python train.py --num_hidden_layers=9 --hidden_size=96 --num_attention_heads=2 --num_key_value_heads=1 --head_dim=32 --intermediate_size=256 --vocab_size=3618 --hidden_act="swiglu" --norm="rmsnorm" --norm_place="pre" --norm_eps=1e-06 --positions="rope" --rope_theta=10000.0 --rope_fraction=1.0 --qk_norm=false --attn_scale=0.177 --bias="none" --tie_word_embeddings=false --parallel_block=false --init="normal" --init_std_qkv=0.051 --init_std_o=0.051 --init_std_up=0.051 --init_std_down=0.051 --optimizer="adamw" --learning_rate=0.00291 --beta1=0.9 --beta2=0.99 --weight_decay=0.0 --lr_head=0.00786 --max_grad_norm=0.5 --warmup_steps=513 --schedule="wsd" --decay_fraction=0.932 --decay_shape="sqrt" --final_lr_fraction=0.0 --batch_tokens=16384 --max_seq_len=256 --doc_mask=true --train_tokens=157900000 --max_steps=9638 --dataset="wikipedia_en"
Each number is 50 + 15 x the weight over its row's rms, rounded and kept within 0 to 99. Layers, rows and columns count from 0. The size before them is the row's rms in percent of the matrix's.

# gate: layer 3 MLP gate, 256x96, rms 0.138, rows 193-223, columns 64-95
# up: layer 3 MLP up, 256x96, rms 0.127, rows 193-223, columns 64-95
# down: layer 3 MLP down (transposed), 256x96, rms 0.127, rows 193-223, columns 64-95
gate193 103:26 59 38 48 36 61 56 42 59 61 72 63 38 73 53 37 49 73 60 62 53 74 72 20 63 35 39 48 33 48 70 35
up193 104:71 47 40 43 24 44 51 41 66 37 57 66 52 49 56 56 37 49 66 56 38 44 53 65 59 53 58 47 48 35 75 22
down193 107:71 60 58 59 64 48 39 50 40 25 49 52 52 49 47 42 40 30 51 49 64 34 55 39 37 61 62 31 56 52 63 32
gate194 106:64 25 42 72 56 45 70 47 37 54 67 70 69 71 66 55 27 77 44 43 41 52 63 60 67 62 49 09 41 66 58 48
up194 103:71 28 48 48 55 45 68 38 73 53 60 55 69 60 60 25 28 71 48 47 40 72 74 77 48 61 30 50 44 70 51 44
down194 102:53 53 25 23 35 67 38 72 72 48 52 36 45 65 30 54 48 29 47 51 77 42 62 75 50 53 62 38 25 56 42 69
gate195 097:28 50 33 60 43 61 42 57 42 38 34 63 45 37 38 48 46 35 63 44 31 85 21 26 35 37 66 30 78 70 40 40
up195 102:50 52 65 69 56 47 40 49 45 35 38 68 54 57 38 45 65 42 45 43 51 45 53 38 56 60 40 43 65 45 44 56
down195 106:72 43 64 49 62 29 51 25 50 28 66 63 25 54 48 53 55 68 23 31 43 50 21 48 48 21 31 47 62 50 74 47
gate196 098:79 50 43 52 39 55 60 55 53 14 53 38 42 39 23 71 37 63 58 29 25 55 62 49 42 41 59 36 36 58 48 21
up196 100:21 51 69 48 41 61 49 53 70 60 29 43 44 58 48 46 58 62 40 41 50 56 33 36 41 54 50 65 81 67 36 55
down196 101:44 59 45 66 62 62 47 41 69 50 53 31 48 41 39 47 69 30 39 63 16 39 36 44 31 44 61 65 46 45 58 45
gate197 094:70 44 47 66 53 41 37 24 49 54 67 42 48 57 50 68 78 45 53 43 62 52 38 62 53 48 45 52 70 68 42 60
up197 095:42 30 49 85 47 44 67 32 48 55 75 56 61 40 63 62 67 34 72 40 77 36 48 35 43 45 49 43 62 46 49 45
down197 096:58 35 43 79 56 51 55 29 50 28 33 52 31 46 34 53 39 43 37 48 54 34 50 25 67 53 46 48 52 29 43 40
gate198 102:34 55 68 58 36 67 79 62 55 36 60 64 49 38 58 47 57 47 27 61 52 59 64 35 48 15 49 51 78 53 37 59
up198 106:62 47 42 79 50 61 53 53 56 33 39 40 78 63 63 62 80 51 71 47 47 44 46 45 50 31 45 45 50 58 55 51
down198 106:55 14 58 51 40 66 16 55 36 72 52 30 57 10 48 33 21 50 52 42 71 36 33 44 33 49 39 42 67 54 64 63
gate199 090:36 78 38 57 80 26 68 54 40 47 51 21 35 55 38 34 33 56 70 45 22 88 60 60 15 48 50 47 43 42 20 57
up199 096:54 67 44 54 27 51 59 77 11 36 80 64 38 48 51 47 55 50 44 66 52 60 47 26 46 41 48 42 53 61 41 48
down199 095:46 69 60 64 70 93 44 65 76 46 41 41 45 73 48 68 67 60 53 61 56 65 52 43 43 49 69 64 47 42 37 51
gate200 102:60 46 55 50 46 64 50 20 68 35 45 91 60 37 59 33 86 26 68 60 72 40 38 49 48 43 47 73 70 56 51 35
up200 093:37 34 48 42 62 32 43 53 40 32 37 35 33 50 30 36 28 63 48 30 46 50 51 88 66 45 49 68 13 08 64 70
down200 095:28 45 45 49 53 62 54 56 94 45 43 60 40 66 26 63 49 47 46 40 61 36 55 72 69 72 43 42 51 26 22 60
gate201 116:36 51 63 47 49 48 75 50 39 67 61 69 61 37 27 45 51 65 81 50 62 36 24 58 49 55 22 67 75 63 21 45
up201 113:31 97 62 78 75 72 47 52 38 51 68 49 44 28 29 49 91 43 42 59 54 66 58 46 69 68 34 38 32 64 44 42
down201 111:44 34 40 74 68 73 46 60 47 39 34 43 69 59 53 60 57 33 54 38 14 52 51 56 64 71 81 39 59 35 49 53
gate202 107:63 52 58 75 55 33 52 24 41 60 58 49 49 66 48 62 49 69 68 81 49 47 46 68 50 65 45 27 55 54 61 72
up202 103:35 80 25 20 49 51 42 50 32 52 35 29 43 50 33 43 47 70 26 38 66 45 38 33 47 65 76 74 63 29 57 62
down202 098:48 53 59 58 57 49 50 54 66 52 55 58 58 27 38 28 63 51 57 36 44 69 55 22 31 43 50 69 55 11 65 33
gate203 098:63 45 80 48 64 55 46 20 53 55 57 55 28 30 33 44 57 32 34 29 56 28 36 58 48 55 42 64 68 54 54 66
up203 097:53 77 50 43 52 64 57 81 49 59 75 48 53 66 55 25 60 72 47 53 38 66 52 52 31 69 38 37 17 45 39 47
down203 098:59 43 55 51 62 48 39 33 42 40 09 63 42 45 51 55 56 53 45 40 38 62 42 29 34 55 55 27 42 59 35 71
gate204 112:34 40 45 50 45 35 39 50 54 53 43 69 57 61 62 59 63 63 38 19 31 49 88 57 57 55 37 38 42 74 39 34
up204 103:36 34 62 35 25 78 33 48 54 53 39 27 35 31 53 57 47 34 56 63 33 59 32 61 47 44 24 29 35 69 50 43
down204 105:74 55 68 51 48 41 61 36 59 60 43 65 57 36 53 48 73 39 38 50 56 53 70 55 53 45 64 67 73 53 39 60
gate205 101:66 31 34 69 46 52 71 66 37 27 49 74 33 70 39 70 54 59 26 53 61 76 59 28 48 48 52 54 69 68 44 43
up205 097:29 78 42 59 39 49 25 33 57 55 29 43 52 38 37 38 39 54 50 47 25 31 55 28 62 47 46 40 53 58 40 26
down205 104:36 62 56 25 57 53 63 66 54 81 46 19 40 55 46 48 42 40 59 61 42 33 35 45 30 51 76 50 58 64 63 29
gate206 113:36 75 52 69 22 44 52 50 60 49 39 58 37 51 41 30 50 52 53 39 40 37 53 33 34 24 52 33 75 78 57 52
up206 116:66 38 64 68 45 57 46 57 62 29 39 56 46 69 25 28 40 59 47 58 26 56 37 49 47 20 73 59 72 47 51 47
down206 115:47 37 55 48 50 67 45 61 55 48 57 30 51 51 53 57 51 26 34 63 44 70 51 60 55 50 48 42 40 21 55 51
gate207 104:75 64 45 58 69 82 45 40 27 47 65 78 38 47 56 40 56 51 55 59 29 53 47 64 69 45 50 46 56 79 46 12
up207 098:76 23 55 40 73 41 58 44 66 45 51 36 27 40 36 48 51 90 56 64 49 26 79 74 55 75 61 43 29 67 50 58
down207 098:50 58 79 30 55 35 44 75 40 42 49 51 65 86 35 51 20 27 52 44 53 79 55 38 63 59 38 33 36 56 65 71
gate208 090:29 52 73 35 61 54 61 26 44 30 51 88 54 62 59 53 42 37 68 36 56 58 62 60 65 54 53 50 70 33 70 37
up208 095:77 80 46 58 51 41 62 24 40 57 65 58 46 49 30 56 28 50 33 34 48 47 40 68 52 29 45 31 37 57 74 65
down208 092:59 29 53 68 72 46 63 50 59 59 34 65 62 52 62 50 51 44 87 39 28 57 48 82 82 72 53 50 43 22 42 72
gate209 096:44 40 20 66 43 51 88 42 35 63 51 36 49 66 51 67 53 67 48 74 41 32 44 46 31 72 62 32 56 47 13 56
up209 096:27 37 39 60 29 55 82 44 38 66 07 53 55 42 33 26 50 44 51 54 63 55 54 59 30 31 19 69 46 45 58 79
down209 102:51 67 39 76 46 75 48 30 12 52 33 49 49 35 38 36 56 33 40 59 35 55 43 38 30 31 57 53 41 40 72 62
gate210 103:30 60 45 47 69 60 43 37 55 61 47 74 37 70 38 61 73 48 18 18 70 52 41 54 49 59 50 41 24 46 46 56
up210 105:54 61 24 10 55 63 54 52 68 31 72 57 35 31 73 69 60 51 69 63 68 48 41 35 45 56 66 64 58 41 44 56
down210 104:64 46 67 51 54 39 50 29 53 76 80 36 56 38 60 56 51 41 55 64 66 60 43 40 24 47 62 64 64 42 59 18
gate211 092:58 66 46 53 51 47 55 31 68 48 70 44 13 42 44 73 56 51 67 68 49 66 43 46 53 71 44 62 14 37 49 60
up211 097:47 66 67 60 61 35 45 38 43 58 28 43 53 50 37 63 26 37 81 72 71 44 20 56 46 60 48 12 69 48 64 68
down211 096:54 56 37 48 45 50 49 44 39 31 51 14 54 57 54 41 34 45 56 51 58 57 36 72 37 60 44 72 71 11 61 47
gate212 094:62 62 23 59 46 64 68 40 35 71 65 47 43 36 35 71 43 72 56 37 29 51 39 69 50 56 55 67 52 30 40 30
up212 097:55 47 60 85 14 49 58 60 48 52 63 57 41 57 57 62 33 39 48 34 57 30 62 28 31 53 48 07 69 44 56 52
down212 097:86 62 49 29 44 46 58 43 43 49 58 55 39 53 38 50 41 63 69 41 45 16 40 59 55 57 46 82 48 75 54 65
gate213 099:56 47 46 49 49 56 76 54 53 58 48 46 38 25 54 53 75 46 54 52 84 38 53 73 48 49 24 28 43 75 72 36
up213 102:44 50 52 36 61 57 64 66 56 67 69 69 49 42 38 30 38 53 60 53 48 52 75 65 63 34 58 48 75 22 58 55
down213 103:35 53 69 89 82 65 22 56 64 72 50 39 52 72 66 49 52 38 42 52 25 72 62 51 20 55 56 65 14 46 55 98
gate214 093:74 74 64 68 41 66 41 43 48 44 46 39 48 61 49 64 57 62 40 39 69 63 37 61 37 69 47 43 49 37 28 32
up214 098:41 57 15 52 53 46 51 75 41 40 56 36 51 52 83 92 66 55 47 62 36 51 49 70 65 67 42 47 54 33 36 51
down214 093:40 49 86 45 70 23 70 34 69 28 67 27 41 56 52 66 59 40 46 56 46 36 34 37 41 56 54 69 59 66 61 66
gate215 097:42 55 52 60 44 19 69 66 75 64 60 59 44 56 60 40 56 59 74 51 46 53 31 54 57 25 42 33 79 29 54 73
up215 104:38 57 44 64 86 52 60 29 64 62 70 51 45 51 60 45 43 70 48 63 27 60 46 62 38 63 67 30 66 42 71 75
down215 105:61 62 43 38 41 61 45 31 51 45 41 39 50 60 33 49 53 51 70 38 55 71 63 47 45 67 09 57 30 52 59 53
gate216 098:57 58 78 37 55 55 43 65 47 62 64 53 44 60 40 42 88 51 25 46 53 66 40 68 51 46 44 47 29 57 41 53
up216 092:35 52 39 18 67 56 36 63 16 31 66 52 43 33 54 44 45 63 74 64 45 45 59 61 83 55 33 50 56 63 91 73
down216 095:43 29 58 54 60 45 69 33 36 25 47 48 29 39 59 42 40 44 88 72 55 53 56 81 27 46 55 40 60 46 25 37
gate217 103:43 62 48 36 54 35 39 40 64 52 43 44 41 53 52 62 19 35 72 62 65 47 82 55 50 65 41 18 53 47 45 65
up217 102:62 55 53 68 41 63 46 52 67 54 61 44 51 58 54 64 26 57 41 47 42 76 39 32 70 41 31 62 48 39 52 87
down217 100:50 61 60 52 34 27 37 42 46 45 64 62 44 43 66 39 50 10 60 47 33 55 41 67 59 65 34 48 60 08 42 35
gate218 105:50 54 60 50 38 47 74 15 52 60 31 29 14 29 34 34 49 44 39 36 57 52 58 53 45 50 53 07 30 49 72 55
up218 102:20 49 64 51 35 41 42 57 49 07 36 44 60 32 23 29 50 57 30 22 67 40 78 42 58 74 45 47 39 37 76 41
down218 100:09 55 59 61 38 48 34 65 44 41 43 52 44 39 37 72 48 74 69 42 74 37 56 62 53 73 64 36 40 73 36 35
gate219 099:53 59 45 46 34 76 49 65 49 66 62 24 58 47 51 42 66 38 37 22 69 64 44 44 51 95 32 59 75 53 29 39
up219 095:83 46 63 59 45 65 56 51 56 49 62 53 55 64 26 72 61 86 53 61 65 30 70 75 54 71 70 35 47 36 37 54
down219 094:63 52 44 54 54 40 70 37 40 35 29 38 43 52 58 25 57 48 53 62 60 15 60 45 29 64 47 64 46 45 63 68
gate220 102:58 26 52 76 38 22 57 25 50 62 59 64 42 77 72 31 35 61 54 63 30 42 67 50 75 19 58 41 15 49 68 46
up220 105:69 48 29 58 40 30 36 61 69 34 64 48 43 67 50 11 62 80 67 74 50 39 59 48 60 56 53 72 70 48 39 63
down220 103:56 46 53 38 48 44 48 40 21 48 30 58 43 45 58 46 58 47 82 61 54 53 33 45 55 59 73 65 34 27 49 32
gate221 097:49 45 60 69 57 60 61 55 65 60 72 70 31 74 52 74 50 75 64 54 42 28 73 65 51 50 33 57 50 57 46 20
up221 097:41 40 51 36 41 45 49 59 71 35 62 68 49 73 63 44 12 72 38 77 35 65 45 34 43 09 33 37 55 43 41 49
down221 097:57 33 47 22 37 69 36 42 32 66 40 38 55 10 31 14 63 63 48 39 42 31 22 59 46 46 41 37 63 73 55 43
gate222 093:36 68 46 40 26 47 59 64 45 33 55 81 44 70 45 65 78 77 35 49 35 29 31 55 58 57 62 46 32 71 49 71
up222 095:34 55 48 45 48 37 57 60 53 76 80 08 51 47 81 60 37 48 46 67 46 38 57 51 53 47 71 25 62 26 58 51
down222 096:46 51 62 32 61 71 31 76 42 60 37 64 62 48 45 60 64 72 42 60 47 31 71 30 46 36 64 65 63 51 58 32
gate223 090:45 32 39 44 47 63 48 46 59 56 43 75 23 51 68 40 36 61 36 46 61 48 50 55 61 48 72 44 64 65 48 58
up223 091:56 32 58 53 21 65 50 37 62 35 47 64 54 47 49 20 31 66 36 64 60 37 23 61 55 34 49 57 42 61 54 53
down223 089:45 78 51 61 35 53 90 76 90 30 46 39 50 48 67 58 32 40 61 61 34 61 71 65 85 61 65 65 49 32 55 54